{
  "d_model": 256,
  "n_kv_head": 2,
  "head_dim": 128,
  "bias": "all",
  "tie_embeddings": true,
  "init": "normal",
  "warmup_steps": 236,
  "steps": 9493
}
Each number is 200 + 40 x the weight over its row's rms, rounded and kept within 0 to 999. Layers, rows and columns count from 0. The size before them is the row's rms in percent of the matrix's.

# layer 2 MLP down (transposed), 1024x256, rms 0.11, rows 875-929, columns 0-63
104,189,149,171,197,231,139,212,195,239,198,184,232,183,62,198,202,199,127,188,200,212,277,148,301,175,251,210,268,218,212,241,188,226,177,163,190,225,151,241,189,200,91,282,149,165,198,211,219,207,214,116,148,253,279,236,282,186,182,173,215,160,207,155,185
103,173,144,201,196,260,201,186,154,165,138,196,165,320,218,271,220,265,209,200,236,247,103,190,253,198,125,181,211,249,281,175,267,170,200,253,227,223,187,170,179,187,208,247,197,230,175,197,177,190,200,189,168,210,240,243,264,231,211,237,181,204,181,186,222
105,174,87,252,194,255,192,262,235,182,195,266,134,225,153,217,162,236,189,185,247,169,206,243,106,235,243,203,149,174,215,198,258,157,185,182,275,302,147,232,206,208,244,249,223,263,130,195,196,193,203,205,237,194,178,170,179,158,198,208,210,203,162,232,224
091,208,243,226,205,198,191,201,239,222,179,163,141,257,214,230,255,280,317,116,186,163,186,201,228,221,214,214,222,250,255,214,251,165,158,214,226,222,190,228,222,171,199,179,184,223,187,156,218,223,291,221,145,178,148,325,204,177,126,185,156,232,180,212,190
108,255,186,179,186,160,198,253,248,163,187,170,180,165,265,197,161,168,226,150,212,212,277,245,217,142,264,234,217,180,174,210,174,218,224,172,249,202,193,157,169,164,225,223,197,105,199,198,126,190,288,186,280,188,242,168,166,209,212,125,178,192,201,191,203
125,229,235,177,245,240,187,111,119,231,262,253,224,146,234,184,264,184,187,232,224,139,160,172,186,150,188,189,185,198,194,165,217,249,109,177,158,277,182,192,232,245,180,257,177,190,235,162,209,160,202,185,179,208,142,71,194,218,139,263,194,151,193,281,171
096,192,167,147,169,193,206,238,201,141,136,244,170,222,177,138,174,241,237,184,208,231,186,140,106,154,202,260,179,250,227,186,171,221,175,184,191,207,224,236,242,220,279,207,189,155,126,274,178,136,130,256,246,185,224,217,172,159,227,210,253,144,195,186,218
107,292,262,246,202,128,209,198,179,198,128,181,200,209,204,180,189,199,199,228,245,213,202,314,130,198,154,190,216,185,201,227,133,160,188,180,266,245,204,193,204,200,209,209,185,174,116,213,167,172,241,178,224,238,87,179,200,189,210,184,195,222,142,192,142
099,208,105,164,214,184,189,154,229,204,185,195,262,232,210,165,212,254,196,141,260,121,217,189,132,285,217,189,165,210,218,190,228,114,219,217,258,169,205,259,206,243,224,158,197,221,193,200,112,74,234,180,198,281,150,153,177,163,172,198,217,152,136,233,117
104,201,186,269,235,198,235,179,175,212,195,239,191,184,236,222,203,171,163,235,207,129,220,212,245,221,193,180,207,167,241,210,203,235,162,135,211,150,265,116,193,226,113,193,203,226,219,70,222,203,167,240,218,205,185,113,200,214,160,222,191,219,232,240,194
098,245,218,177,219,227,235,122,197,287,161,173,195,188,194,180,223,264,214,163,222,222,179,171,215,113,180,209,157,242,218,246,183,216,254,249,176,198,149,212,168,173,97,194,200,152,165,188,223,235,193,171,185,198,221,219,218,200,186,196,232,268,132,234,227
101,228,160,182,194,234,222,305,183,198,207,264,175,283,221,160,174,170,235,246,175,220,192,149,204,215,128,164,211,226,196,229,209,222,167,156,192,187,84,143,193,185,210,200,202,170,269,265,232,166,185,173,179,245,222,191,228,234,151,241,295,197,207,185,228
108,208,130,210,122,239,166,221,212,197,196,261,159,163,238,128,163,240,195,192,215,155,238,186,106,164,188,129,194,251,275,149,216,166,248,238,257,225,242,240,257,167,184,187,174,204,181,131,170,199,152,233,214,162,188,174,174,212,181,152,191,169,240,205,165
098,157,171,148,84,172,250,196,197,152,138,183,154,210,208,218,207,197,181,241,173,310,201,266,222,272,228,200,198,193,130,258,209,231,217,235,182,151,276,297,116,142,243,192,189,224,212,255,213,160,260,238,177,159,146,264,260,106,243,175,154,245,164,196,244
106,285,173,157,170,176,191,111,155,162,189,218,186,251,199,205,241,189,175,152,242,164,196,164,141,199,261,170,221,181,130,159,154,189,202,215,203,172,241,183,264,208,244,198,262,222,173,290,141,177,187,195,217,221,226,232,237,234,143,172,195,209,222,191,195
099,229,181,178,228,217,250,194,148,193,145,251,276,160,203,172,209,245,245,216,158,153,202,156,143,194,210,252,202,182,312,227,284,287,206,175,169,177,253,225,244,133,177,269,159,141,151,258,205,264,170,194,253,189,159,131,199,198,193,157,147,123,186,179,154
102,162,284,252,178,199,204,236,164,154,223,203,197,195,220,297,201,109,187,227,154,206,171,205,183,156,183,199,184,109,243,224,214,270,130,229,161,192,253,148,183,115,251,224,206,224,194,223,219,162,179,225,193,118,214,172,186,169,196,165,189,222,222,252,211
100,176,259,193,197,169,243,219,320,209,177,160,165,159,183,140,172,245,212,178,179,179,197,216,211,229,222,231,239,179,254,244,234,167,189,150,150,204,265,138,154,136,212,211,205,238,148,208,161,115,231,171,165,170,206,217,214,159,250,256,291,216,202,261,298
109,188,173,244,270,224,224,227,208,186,184,164,110,234,159,254,272,265,176,129,255,238,162,218,143,167,159,119,160,221,251,190,172,283,264,213,154,218,189,182,271,139,199,213,187,175,226,195,213,203,246,211,164,165,141,176,185,227,242,103,155,207,169,158,225
110,217,167,228,153,193,168,192,232,205,195,212,203,125,166,191,169,138,243,158,241,167,137,150,254,198,144,221,228,216,272,211,231,220,206,130,189,244,196,146,146,213,180,220,218,160,247,120,197,189,224,194,170,180,139,211,151,206,228,265,213,229,210,216,128
102,185,231,249,160,184,237,199,233,231,171,279,221,241,184,241,238,184,205,140,161,203,217,187,170,247,247,194,130,192,200,207,220,199,255,157,227,198,108,199,156,194,268,142,271,165,186,208,158,157,186,174,245,175,204,247,271,199,147,229,223,129,168,136,194
104,207,142,212,205,169,139,221,191,195,211,207,244,205,212,213,280,158,153,225,244,166,165,190,195,184,198,218,141,177,246,249,179,162,221,189,106,140,232,151,300,225,243,252,237,228,300,178,235,217,243,184,137,180,165,235,202,222,199,170,222,204,201,191,202
096,197,184,292,225,226,156,277,230,203,210,172,199,228,209,158,225,214,249,216,196,165,202,202,184,193,162,141,239,143,281,211,219,173,132,194,201,174,191,182,150,175,222,305,178,220,195,241,211,228,204,202,176,194,212,255,194,161,243,247,173,247,213,248,183
104,91,222,245,147,158,181,196,204,270,289,186,186,212,171,141,223,148,234,203,244,190,159,144,192,249,182,172,243,200,207,181,120,220,141,181,180,207,200,247,185,152,182,284,179,225,191,257,188,172,204,259,223,261,179,197,210,177,150,223,223,180,280,182,213
098,149,185,195,259,169,231,225,205,190,259,205,219,199,178,142,226,252,182,234,133,196,194,125,203,153,230,235,165,153,229,190,236,245,162,194,224,275,201,215,182,199,207,217,255,204,220,244,239,242,215,212,235,220,242,252,232,155,196,217,243,185,193,157,214
096,236,195,178,192,159,196,225,175,231,245,241,230,208,166,225,271,180,204,150,182,180,171,143,191,245,201,185,189,233,176,227,250,256,146,185,203,130,179,147,216,209,266,206,179,196,117,183,188,220,167,222,139,192,169,165,228,190,176,178,174,159,166,233,196
020,226,222,231,213,188,224,185,188,165,125,239,266,165,216,230,234,203,165,176,169,137,169,157,236,142,275,290,240,174,262,132,262,235,184,170,226,246,182,180,225,180,193,255,176,173,214,203,118,193,278,228,146,222,270,238,156,228,170,165,226,179,231,168,179
100,211,213,293,212,222,251,207,128,209,172,275,235,159,210,192,235,172,252,159,343,248,182,113,219,220,171,232,146,161,164,227,199,166,191,231,185,170,203,255,216,156,210,237,217,184,227,213,184,218,267,178,174,182,111,175,192,184,204,235,216,214,159,239,182
084,177,191,209,192,216,206,213,236,154,224,308,227,208,183,210,207,204,181,235,163,177,217,204,239,177,181,199,226,175,251,187,243,204,190,121,264,205,210,215,135,240,229,179,202,195,129,226,160,231,162,138,115,245,229,321,174,203,160,248,141,153,201,114,230
110,179,163,222,214,244,183,215,168,132,196,222,167,135,233,194,247,186,229,166,247,211,181,151,229,209,234,294,256,127,213,134,162,225,125,186,269,234,191,124,199,210,151,165,195,271,160,146,189,244,182,206,203,218,170,247,209,191,180,251,242,223,184,195,134
102,189,200,222,197,198,160,228,168,209,193,208,138,137,185,195,171,131,200,242,207,184,205,174,237,201,212,205,243,166,208,166,172,141,204,165,258,151,155,163,184,195,170,180,212,220,169,217,215,279,244,160,242,227,201,200,173,182,165,155,136,207,187,252,241
105,166,250,229,154,246,199,281,173,201,141,208,184,199,199,180,253,190,165,183,278,183,282,260,218,189,218,239,182,178,263,216,177,251,221,152,149,216,199,164,241,198,204,187,215,176,260,262,243,159,223,147,212,175,156,222,237,195,154,248,233,258,168,199,276
105,200,221,224,234,225,245,245,264,176,253,223,204,208,127,194,218,208,161,203,160,210,182,209,189,197,156,197,204,179,204,157,180,185,198,105,193,215,232,182,204,160,168,191,237,175,217,173,142,225,162,147,193,175,202,169,176,166,278,227,254,152,265,124,229
102,184,199,245,237,247,206,244,154,201,222,162,247,174,241,205,251,127,176,188,243,199,209,127,201,185,226,263,200,199,207,171,200,272,224,256,162,177,131,118,231,111,238,144,243,253,192,223,247,193,152,268,241,152,168,192,267,174,157,217,206,202,192,225,183
108,239,176,210,255,176,216,176,150,218,191,216,207,249,192,228,250,197,149,180,248,158,146,195,213,175,245,166,209,177,184,210,252,210,152,214,184,139,215,252,222,150,247,192,247,203,258,230,186,196,221,178,214,227,252,181,181,139,207,176,243,239,140,220,155
099,171,272,203,232,235,180,223,208,191,183,188,177,186,230,265,201,333,172,193,159,205,159,189,224,135,326,175,286,184,232,269,169,292,154,147,185,196,188,170,147,153,153,152,127,200,188,189,289,163,170,258,194,185,217,233,225,100,168,207,170,203,136,281,205
104,202,132,184,227,146,231,176,217,202,202,165,234,109,195,245,222,128,202,220,268,201,240,223,195,144,232,200,257,224,223,225,192,212,236,247,242,176,208,146,183,220,208,249,218,270,190,178,237,200,226,121,158,188,188,200,224,167,200,287,176,182,184,193,215
105,261,200,239,191,162,225,190,210,194,225,249,185,223,172,184,178,214,269,166,192,159,201,222,245,217,244,126,237,256,253,191,247,125,219,220,155,161,199,265,203,125,167,279,150,229,230,204,185,182,278,207,267,206,188,241,194,108,116,164,212,183,161,156,308
104,285,196,251,208,170,156,182,174,175,156,202,181,225,143,225,208,165,244,210,161,208,195,174,275,191,174,159,259,215,192,149,215,192,185,232,204,274,258,122,229,203,228,226,260,207,203,189,149,198,212,240,247,249,178,179,263,233,205,93,269,232,215,237,144
104,198,194,165,107,160,202,205,200,254,172,195,147,203,181,146,216,149,239,204,205,121,146,164,230,201,172,138,190,196,201,271,249,218,171,220,156,186,216,258,112,193,123,226,180,257,184,185,257,127,225,185,141,251,251,214,222,245,194,141,177,178,187,209,171
102,150,260,114,187,209,231,217,196,224,134,237,254,178,180,150,217,245,194,235,235,231,224,177,208,218,202,184,225,232,246,193,245,217,206,128,235,186,265,145,236,150,201,191,200,119,93,198,129,193,212,155,162,168,218,207,227,151,211,163,187,257,245,279,199
101,246,205,137,198,214,183,148,248,209,261,204,217,168,154,182,144,207,191,217,122,172,197,178,227,234,188,175,149,199,286,226,215,149,204,197,234,173,301,190,153,206,152,155,220,263,250,222,220,224,209,249,185,151,244,172,140,218,251,188,129,213,192,208,129
103,277,213,198,197,187,217,176,154,187,93,213,189,173,219,238,192,226,147,87,185,225,123,173,280,145,141,149,188,170,168,212,289,179,214,173,153,228,205,174,201,192,177,213,178,202,221,228,183,155,267,264,191,168,166,289,211,208,167,139,206,184,191,285,216
105,205,202,178,210,229,133,185,211,228,240,309,250,152,237,204,223,147,176,182,179,171,247,266,139,168,164,201,257,213,241,133,157,269,255,149,193,169,241,131,167,157,172,180,204,252,196,223,200,169,242,206,207,196,200,132,212,207,135,174,221,88,253,181,190
101,229,245,147,172,203,249,167,154,221,212,112,184,138,285,149,187,209,195,266,144,178,239,226,162,162,197,204,194,197,149,151,172,219,174,288,212,186,155,240,221,212,225,257,108,148,171,201,177,179,192,141,229,236,253,169,130,226,204,186,180,168,206,244,218
106,250,221,168,166,203,149,118,272,226,226,218,242,207,212,222,220,226,150,243,154,230,180,203,208,127,219,230,234,141,192,209,187,188,256,263,213,186,198,183,180,248,142,134,149,274,177,257,225,185,265,207,197,204,179,199,245,225,169,194,242,223,128,177,188
106,201,254,146,213,239,201,219,230,106,166,209,189,195,170,214,231,221,214,227,221,192,272,225,171,229,147,197,243,247,167,154,215,187,178,183,319,161,217,193,161,158,303,180,175,205,215,202,190,228,188,212,170,248,190,230,164,195,185,217,227,261,249,250,173
107,222,214,192,327,220,313,173,200,253,124,220,247,201,200,199,164,244,200,228,246,228,170,223,259,218,139,171,194,105,177,245,175,212,195,140,186,187,131,165,221,197,201,210,109,123,214,156,212,202,202,219,174,236,210,193,208,119,161,166,254,188,204,254,255
100,241,241,234,200,220,230,219,177,210,160,257,233,201,172,191,187,179,192,175,280,271,202,167,241,217,238,170,209,200,92,193,117,157,217,197,181,202,246,194,140,227,229,248,149,172,236,133,188,243,210,159,192,211,216,209,168,159,222,218,224,254,228,158,269
086,268,178,227,150,243,224,225,184,178,118,179,266,138,129,254,180,244,215,170,205,156,193,185,186,175,158,143,190,199,197,173,261,157,201,181,190,235,156,164,190,175,205,213,248,126,168,249,170,184,192,197,193,247,175,408,132,194,128,179,169,275,174,278,182
106,212,187,147,212,270,206,133,223,157,149,125,143,205,233,139,130,253,205,200,172,197,120,204,165,235,141,177,226,185,199,170,246,153,190,195,218,182,188,176,195,258,154,253,230,202,145,190,220,201,193,196,206,256,240,146,217,285,209,153,250,206,273,188,214
102,207,242,226,175,205,184,159,211,137,162,166,195,210,154,190,141,152,234,274,211,139,127,205,188,172,155,213,118,181,229,205,176,191,191,243,231,187,218,213,156,199,160,195,248,165,239,223,273,245,180,220,212,247,244,295,232,208,193,164,173,225,137,223,291
108,181,254,270,260,161,107,201,167,220,204,294,264,233,191,222,201,148,273,150,178,189,232,211,203,239,134,120,223,229,206,220,184,269,119,172,170,250,273,243,178,167,131,240,157,220,243,190,181,118,254,169,165,201,148,100,231,251,253,192,217,196,214,203,225
101,233,206,118,232,226,270,242,244,196,212,242,210,122,218,189,183,260,230,233,188,226,221,221,179,122,214,163,188,214,211,219,163,183,195,265,139,199,258,191,172,155,203,180,249,198,203,186,222,194,140,230,154,208,206,238,217,128,273,133,206,208,190,164,235
112,251,159,130,274,245,185,238,199,140,209,187,131,227,188,211,266,204,221,203,200,228,238,246,231,154,186,214,150,177,163,129,191,207,178,224,140,210,102,157,181,141,175,228,237,182,146,192,165,272,270,260,199,165,286,196,196,192,175,198,181,274,126,241,182
# layer 2 MLP up, 1024x256, rms 0.118, rows 876-929, columns 0-63
100,128,217,181,263,218,204,193,243,199,231,198,168,183,296,207,126,195,170,228,155,207,179,262,186,246,201,197,123,181,169,235,203,211,161,215,182,182,208,218,161,222,223,130,202,194,128,239,177,251,221,130,188,174,122,168,221,141,245,221,158,206,227,141,134
104,193,159,232,162,124,229,135,205,163,185,230,223,195,211,136,203,209,208,236,213,235,134,204,246,260,228,226,192,170,190,191,142,115,193,289,208,238,154,226,246,299,194,237,237,161,269,198,237,247,138,189,147,276,156,192,198,214,175,248,225,80,172,201,245
089,148,217,253,215,169,252,195,159,223,217,174,196,195,259,199,150,230,206,188,206,284,205,193,203,270,246,161,95,273,222,242,131,176,216,253,219,228,215,183,199,259,218,171,208,239,177,197,215,211,236,219,219,151,182,196,180,195,281,208,124,150,219,148,186
105,155,223,167,203,220,169,235,224,203,181,202,255,257,258,187,173,262,139,179,234,273,197,171,220,226,227,245,155,261,175,266,130,244,253,241,190,146,176,201,274,255,197,253,147,199,192,185,177,128,143,195,180,234,197,192,180,229,159,192,87,163,178,247,244
140,135,259,198,189,232,211,218,176,319,220,258,200,268,215,181,51,257,260,182,101,187,247,213,205,245,194,181,195,188,192,134,240,220,149,222,180,226,172,161,183,188,154,217,214,194,223,149,162,164,207,238,240,185,170,191,152,201,140,208,117,212,188,249,207
093,176,248,106,189,151,172,113,221,189,265,206,203,209,192,147,218,172,226,208,249,203,215,263,177,217,205,266,160,247,86,179,243,189,178,218,179,276,228,262,208,212,167,218,185,238,247,185,306,228,196,258,153,231,241,172,234,220,223,219,199,94,158,152,255
102,211,224,103,195,173,308,227,270,168,258,251,228,212,168,195,152,175,208,215,159,142,159,218,214,205,249,209,231,235,144,229,186,158,167,207,198,307,171,175,289,301,189,159,204,209,223,174,286,179,200,212,240,200,168,183,214,215,183,164,149,159,166,191,205
096,224,198,173,213,191,194,227,232,163,214,197,162,235,199,221,184,189,242,154,209,248,223,177,159,265,185,173,163,284,111,151,109,220,171,235,180,172,213,218,212,294,195,197,282,245,220,207,213,293,182,120,186,186,225,192,206,197,217,201,178,185,169,124,219
100,169,166,214,199,167,267,211,252,251,261,209,169,263,220,190,188,163,163,184,201,227,197,199,255,172,213,224,224,231,187,276,207,173,224,189,173,253,171,254,205,228,195,235,223,161,149,223,213,254,223,113,225,192,185,144,241,214,257,231,173,176,266,272,147
096,227,144,190,162,254,213,204,239,203,207,133,245,153,221,214,172,228,237,190,193,237,162,175,183,249,198,199,221,234,179,208,211,192,183,248,250,120,198,150,133,259,216,168,237,171,147,137,225,178,142,142,189,244,217,206,123,194,269,284,175,231,215,163,225
100,139,201,163,230,182,154,238,216,225,199,217,185,178,185,169,165,184,202,157,234,208,228,188,263,181,254,227,195,218,122,218,228,102,178,175,195,89,191,256,234,174,175,249,170,219,179,130,227,152,259,200,222,216,178,169,194,240,165,180,182,216,197,171,125
109,232,198,102,195,208,185,216,216,174,201,212,173,225,249,154,179,176,221,267,218,147,121,251,205,214,237,131,158,164,157,228,170,241,223,184,218,238,183,220,204,274,185,185,225,232,231,178,177,239,324,98,248,249,239,183,170,202,201,216,198,200,223,240,195
097,202,168,211,270,188,257,171,186,191,205,256,171,187,233,210,133,176,219,211,239,197,220,234,196,174,172,234,228,225,223,246,197,213,191,260,303,210,156,264,143,219,169,248,138,211,285,268,331,250,243,243,200,186,213,165,187,269,176,215,157,217,245,261,177
110,204,185,240,159,174,219,175,199,188,166,203,214,233,174,211,201,225,260,185,157,183,226,166,176,185,248,259,128,248,165,195,131,146,163,284,184,223,119,275,177,277,140,194,162,237,178,209,247,227,178,212,164,210,165,182,165,260,227,234,186,145,211,186,230
098,118,228,199,194,170,199,165,202,191,225,212,150,191,215,175,171,204,230,229,145,160,220,220,284,218,250,213,95,182,114,232,181,150,156,194,221,222,180,188,252,242,253,165,188,190,232,187,191,190,234,156,169,199,167,190,168,212,244,161,183,191,239,133,206
101,150,203,133,160,216,198,145,176,251,287,171,239,180,236,170,209,154,247,247,172,191,160,257,248,282,173,205,186,196,225,203,204,217,244,132,135,255,157,191,198,172,149,138,183,176,166,222,213,241,177,189,216,187,133,178,195,202,197,185,166,180,268,150,200
101,190,230,204,208,124,208,187,212,237,177,260,219,155,224,210,125,148,202,195,218,253,231,218,239,269,193,159,191,183,179,239,253,151,198,158,180,169,168,169,192,228,169,196,275,212,148,95,215,189,234,254,216,214,211,192,63,181,203,142,213,218,256,270,235
109,195,228,220,257,222,168,217,322,182,212,143,190,217,221,233,240,150,203,258,235,255,197,231,261,198,205,177,166,217,189,144,179,237,167,155,188,219,171,227,210,153,185,215,206,272,170,233,200,250,204,229,229,160,173,190,190,182,188,193,105,196,189,142,248
108,170,216,185,188,209,141,191,203,181,208,256,224,224,175,180,157,235,238,193,211,250,234,233,224,211,194,225,127,301,180,161,154,162,168,233,165,271,167,207,183,284,191,140,177,226,167,233,261,137,244,226,249,203,204,134,223,195,219,207,190,146,175,149,282
098,246,113,229,229,148,204,126,245,273,163,257,248,247,276,161,132,241,209,246,195,230,257,158,217,186,197,275,174,152,218,157,143,219,180,206,217,163,112,211,132,216,292,182,178,160,197,218,171,196,187,234,275,164,189,177,218,244,238,236,201,221,193,128,176
105,161,268,256,199,166,127,161,248,217,174,193,178,180,286,152,227,214,196,240,185,267,216,205,199,178,225,182,221,248,200,219,149,184,209,242,242,203,164,182,257,281,219,213,198,163,221,258,217,204,201,125,213,231,213,169,202,243,182,177,99,106,191,244,165
104,169,178,162,247,163,221,173,204,208,212,210,221,215,218,135,164,201,205,195,121,244,265,232,221,164,242,214,201,243,110,177,218,163,174,232,252,207,167,202,216,186,259,243,225,242,257,136,213,167,169,221,209,119,177,193,200,244,235,186,120,158,199,200,198
103,127,200,206,237,271,232,197,211,151,218,210,253,138,166,197,217,204,148,240,192,242,210,268,199,206,234,245,205,322,201,206,252,168,157,224,165,271,196,126,199,300,171,163,220,246,221,145,192,115,259,148,192,188,223,171,203,148,151,194,212,138,232,277,171
100,175,234,245,201,170,115,218,231,211,176,198,210,203,210,166,204,140,252,143,196,167,231,189,145,276,154,243,181,293,212,235,138,127,230,241,235,228,206,176,85,241,99,277,194,219,200,147,228,212,206,276,200,207,248,176,210,249,232,161,212,140,231,223,230
094,182,181,146,248,177,138,172,225,227,236,233,282,148,204,152,203,251,165,193,175,133,217,175,199,162,208,208,162,165,160,187,205,263,177,208,176,204,258,260,309,249,223,184,210,189,197,234,195,206,145,228,215,200,168,149,123,207,219,189,205,183,181,186,147
028,106,179,216,236,233,198,203,238,220,240,225,167,238,263,181,203,235,213,201,111,234,235,184,190,238,201,200,136,244,198,200,200,177,235,206,177,184,221,259,182,222,164,212,262,161,186,181,233,242,240,201,260,176,212,92,165,210,214,220,126,202,257,249,187
118,177,213,211,249,169,249,97,233,209,181,273,181,261,267,190,104,191,175,179,127,217,247,254,184,272,243,219,198,183,208,194,149,129,198,281,232,209,148,182,216,178,218,176,205,163,231,168,231,179,234,227,171,176,202,184,178,281,149,229,159,230,167,139,241
083,202,199,177,159,291,149,195,213,262,237,236,229,209,225,215,259,185,222,210,180,163,180,136,181,183,186,111,166,166,218,181,212,236,178,183,241,227,208,268,160,208,254,188,167,213,118,179,198,176,201,212,189,230,246,191,215,199,198,239,169,155,209,136,218
106,114,198,197,196,209,127,197,139,207,151,217,121,100,210,190,153,263,213,182,220,198,194,200,201,202,285,163,137,212,141,146,257,221,125,187,209,236,210,220,232,217,202,233,232,175,250,153,200,148,286,219,178,269,249,159,216,219,232,209,191,171,205,191,145
105,224,188,182,206,134,209,199,213,202,263,208,194,208,205,174,219,283,169,134,201,248,233,205,239,266,197,212,204,219,229,177,268,284,257,203,157,234,258,266,175,162,146,173,221,213,219,204,161,199,177,232,197,171,176,198,148,145,155,309,180,134,233,227,142
102,115,197,196,262,189,221,183,185,195,205,257,245,217,214,212,216,199,246,213,224,170,281,182,234,198,206,210,156,238,219,217,220,221,135,220,203,217,219,202,211,204,153,144,272,160,213,262,193,225,208,116,243,137,212,130,164,194,215,161,218,240,194,209,282
107,178,167,234,227,143,196,213,193,258,243,209,115,257,201,187,190,194,177,129,120,221,219,208,200,177,226,167,231,206,149,178,155,197,188,247,214,175,171,196,229,202,232,227,215,257,203,169,216,188,179,235,240,224,124,165,154,300,210,223,212,250,236,210,185
098,135,294,157,246,205,233,177,324,163,225,189,214,122,209,206,207,259,221,109,115,192,166,207,120,225,274,223,232,216,168,210,188,217,232,199,225,179,143,217,208,187,180,193,165,227,306,195,152,146,244,203,188,221,172,158,167,184,165,190,125,205,189,221,181
104,190,177,245,233,111,146,250,210,198,209,171,222,163,184,176,228,141,195,256,193,173,223,275,195,302,211,186,194,261,200,158,164,134,220,238,211,203,247,184,158,236,242,245,193,253,263,219,207,313,176,174,235,237,229,151,162,246,172,182,174,131,231,145,208
095,193,265,164,256,167,178,204,175,201,225,171,238,178,237,206,216,185,193,179,208,165,187,283,182,235,197,203,225,260,206,198,286,174,253,160,181,152,271,192,143,268,247,193,196,139,181,161,180,242,172,237,269,233,212,158,154,134,225,230,125,130,183,201,191
107,147,221,248,129,152,183,237,218,169,215,218,162,184,220,204,161,265,205,174,126,211,215,218,201,261,198,217,228,146,152,217,182,196,225,195,212,178,212,258,125,221,193,150,219,173,190,172,174,229,207,187,232,241,204,164,235,206,229,181,205,227,207,271,172
105,166,192,237,179,195,145,183,244,144,222,238,287,173,212,123,107,250,238,157,133,216,260,286,200,263,213,233,165,275,170,126,204,197,175,208,220,217,273,238,194,254,211,134,180,208,233,176,230,207,239,220,184,250,208,167,141,163,218,198,132,205,230,226,205
104,180,239,169,233,157,248,217,273,223,244,192,193,213,218,194,210,182,180,242,237,184,224,203,159,252,272,274,156,169,224,178,241,186,251,192,158,149,176,315,202,187,241,242,221,160,200,220,246,178,212,192,254,249,141,156,222,305,190,206,193,53,180,152,178
104,201,215,168,173,139,291,118,213,200,209,197,186,267,240,230,164,255,190,191,158,199,259,185,219,206,259,267,147,208,197,231,269,187,171,250,92,222,247,220,173,224,225,149,163,282,238,206,192,213,253,158,222,254,182,164,210,191,228,206,195,145,182,202,187
105,157,232,245,201,148,170,163,230,172,231,218,191,247,189,171,181,224,229,204,54,173,171,204,239,175,196,242,212,223,208,209,204,186,133,152,210,192,258,223,187,265,207,241,172,182,250,168,170,153,216,182,215,203,168,197,209,224,195,199,165,159,187,271,236
103,193,163,245,222,253,212,159,258,200,170,241,155,210,195,150,153,194,150,255,224,187,218,192,266,229,224,242,132,190,140,243,167,123,160,235,207,210,147,303,200,229,228,225,197,198,236,222,252,174,160,166,202,138,104,187,191,226,225,181,196,195,210,192,191
103,198,164,259,219,166,222,172,192,227,227,199,158,275,205,202,179,165,191,171,214,170,219,240,182,191,140,216,144,245,129,177,94,232,190,284,178,251,261,219,177,217,173,225,154,127,267,117,204,221,188,273,228,264,223,155,206,292,163,222,211,210,222,209,190
104,152,183,183,224,214,185,213,227,156,205,169,222,307,195,168,196,210,204,224,194,94,202,236,187,184,269,258,158,215,203,155,158,142,223,268,243,186,195,219,162,188,188,180,162,214,242,245,266,212,219,144,238,155,183,159,141,209,163,176,114,227,162,217,193
100,167,237,247,188,118,208,127,319,240,208,253,150,164,205,197,161,197,230,167,149,199,246,139,197,252,195,208,177,125,178,211,233,153,230,216,207,139,169,182,118,231,101,308,171,199,210,210,249,249,227,180,339,240,142,180,173,185,220,247,175,215,209,171,178
104,202,168,251,216,194,102,216,217,210,169,141,224,196,275,216,236,149,250,176,218,356,219,197,250,201,161,238,212,289,168,169,215,229,233,244,187,170,242,219,147,257,147,242,158,182,215,178,217,207,249,147,204,206,163,188,163,226,290,192,131,199,194,177,109
107,125,218,168,193,253,177,203,192,202,226,231,268,192,303,158,166,262,178,136,193,280,189,178,226,213,253,159,178,173,221,185,223,215,192,202,189,221,187,169,258,170,151,200,306,222,179,204,183,152,208,180,189,225,192,185,188,208,289,254,170,207,244,161,192
106,120,196,195,165,201,204,195,222,202,241,196,201,158,208,184,177,252,159,229,185,216,132,243,204,356,279,149,208,169,187,160,256,222,227,142,202,229,159,216,224,271,191,262,154,146,206,203,286,226,230,219,153,237,221,164,97,260,168,175,150,240,224,158,198
102,183,162,269,233,263,131,210,176,183,220,193,229,164,207,246,184,209,145,135,158,146,236,219,255,207,235,226,151,236,171,242,204,244,161,234,230,189,174,307,194,203,255,154,177,207,313,241,208,161,212,232,149,217,246,168,210,255,158,234,166,226,201,189,214
087,224,231,183,219,168,236,187,246,220,195,223,233,180,249,220,151,146,207,198,218,240,200,213,136,215,184,202,129,183,212,245,174,217,221,219,223,176,176,228,240,210,207,194,207,125,209,242,199,233,229,253,191,191,233,201,175,193,218,242,165,170,176,166,174
104,171,186,176,144,214,231,204,160,239,201,214,193,204,176,219,119,220,215,275,133,204,277,184,232,210,259,176,215,180,112,214,234,149,171,232,198,186,155,214,151,266,197,178,296,174,210,190,272,181,309,232,244,321,267,161,209,181,154,233,178,235,240,247,296
102,189,184,177,190,209,170,259,177,157,246,205,144,182,242,183,208,200,206,202,224,304,290,215,158,249,153,152,204,187,122,211,179,110,154,168,166,159,202,212,202,191,186,185,159,97,186,217,133,210,144,131,246,196,160,186,219,229,218,229,171,144,186,230,201
108,239,127,128,243,154,169,194,201,219,253,188,214,239,225,216,208,172,225,199,211,232,199,131,144,204,187,154,154,198,139,148,147,196,247,254,217,192,204,151,179,265,210,167,197,214,248,239,232,201,145,166,206,191,174,162,126,189,198,180,166,143,218,219,135
102,193,212,204,205,141,228,196,214,247,171,204,229,185,270,241,164,145,248,250,142,125,224,199,219,202,171,195,237,187,135,203,258,152,205,160,165,135,204,169,113,260,278,220,240,247,249,248,149,292,166,239,264,228,198,152,130,253,224,179,217,233,249,265,215
111,76,213,132,218,130,190,115,227,222,279,195,235,256,234,195,225,192,253,220,157,185,186,230,202,341,204,186,132,260,184,206,212,194,190,245,222,256,208,192,198,210,170,253,239,190,271,178,198,190,236,234,201,222,189,165,169,174,165,229,128,153,164,267,226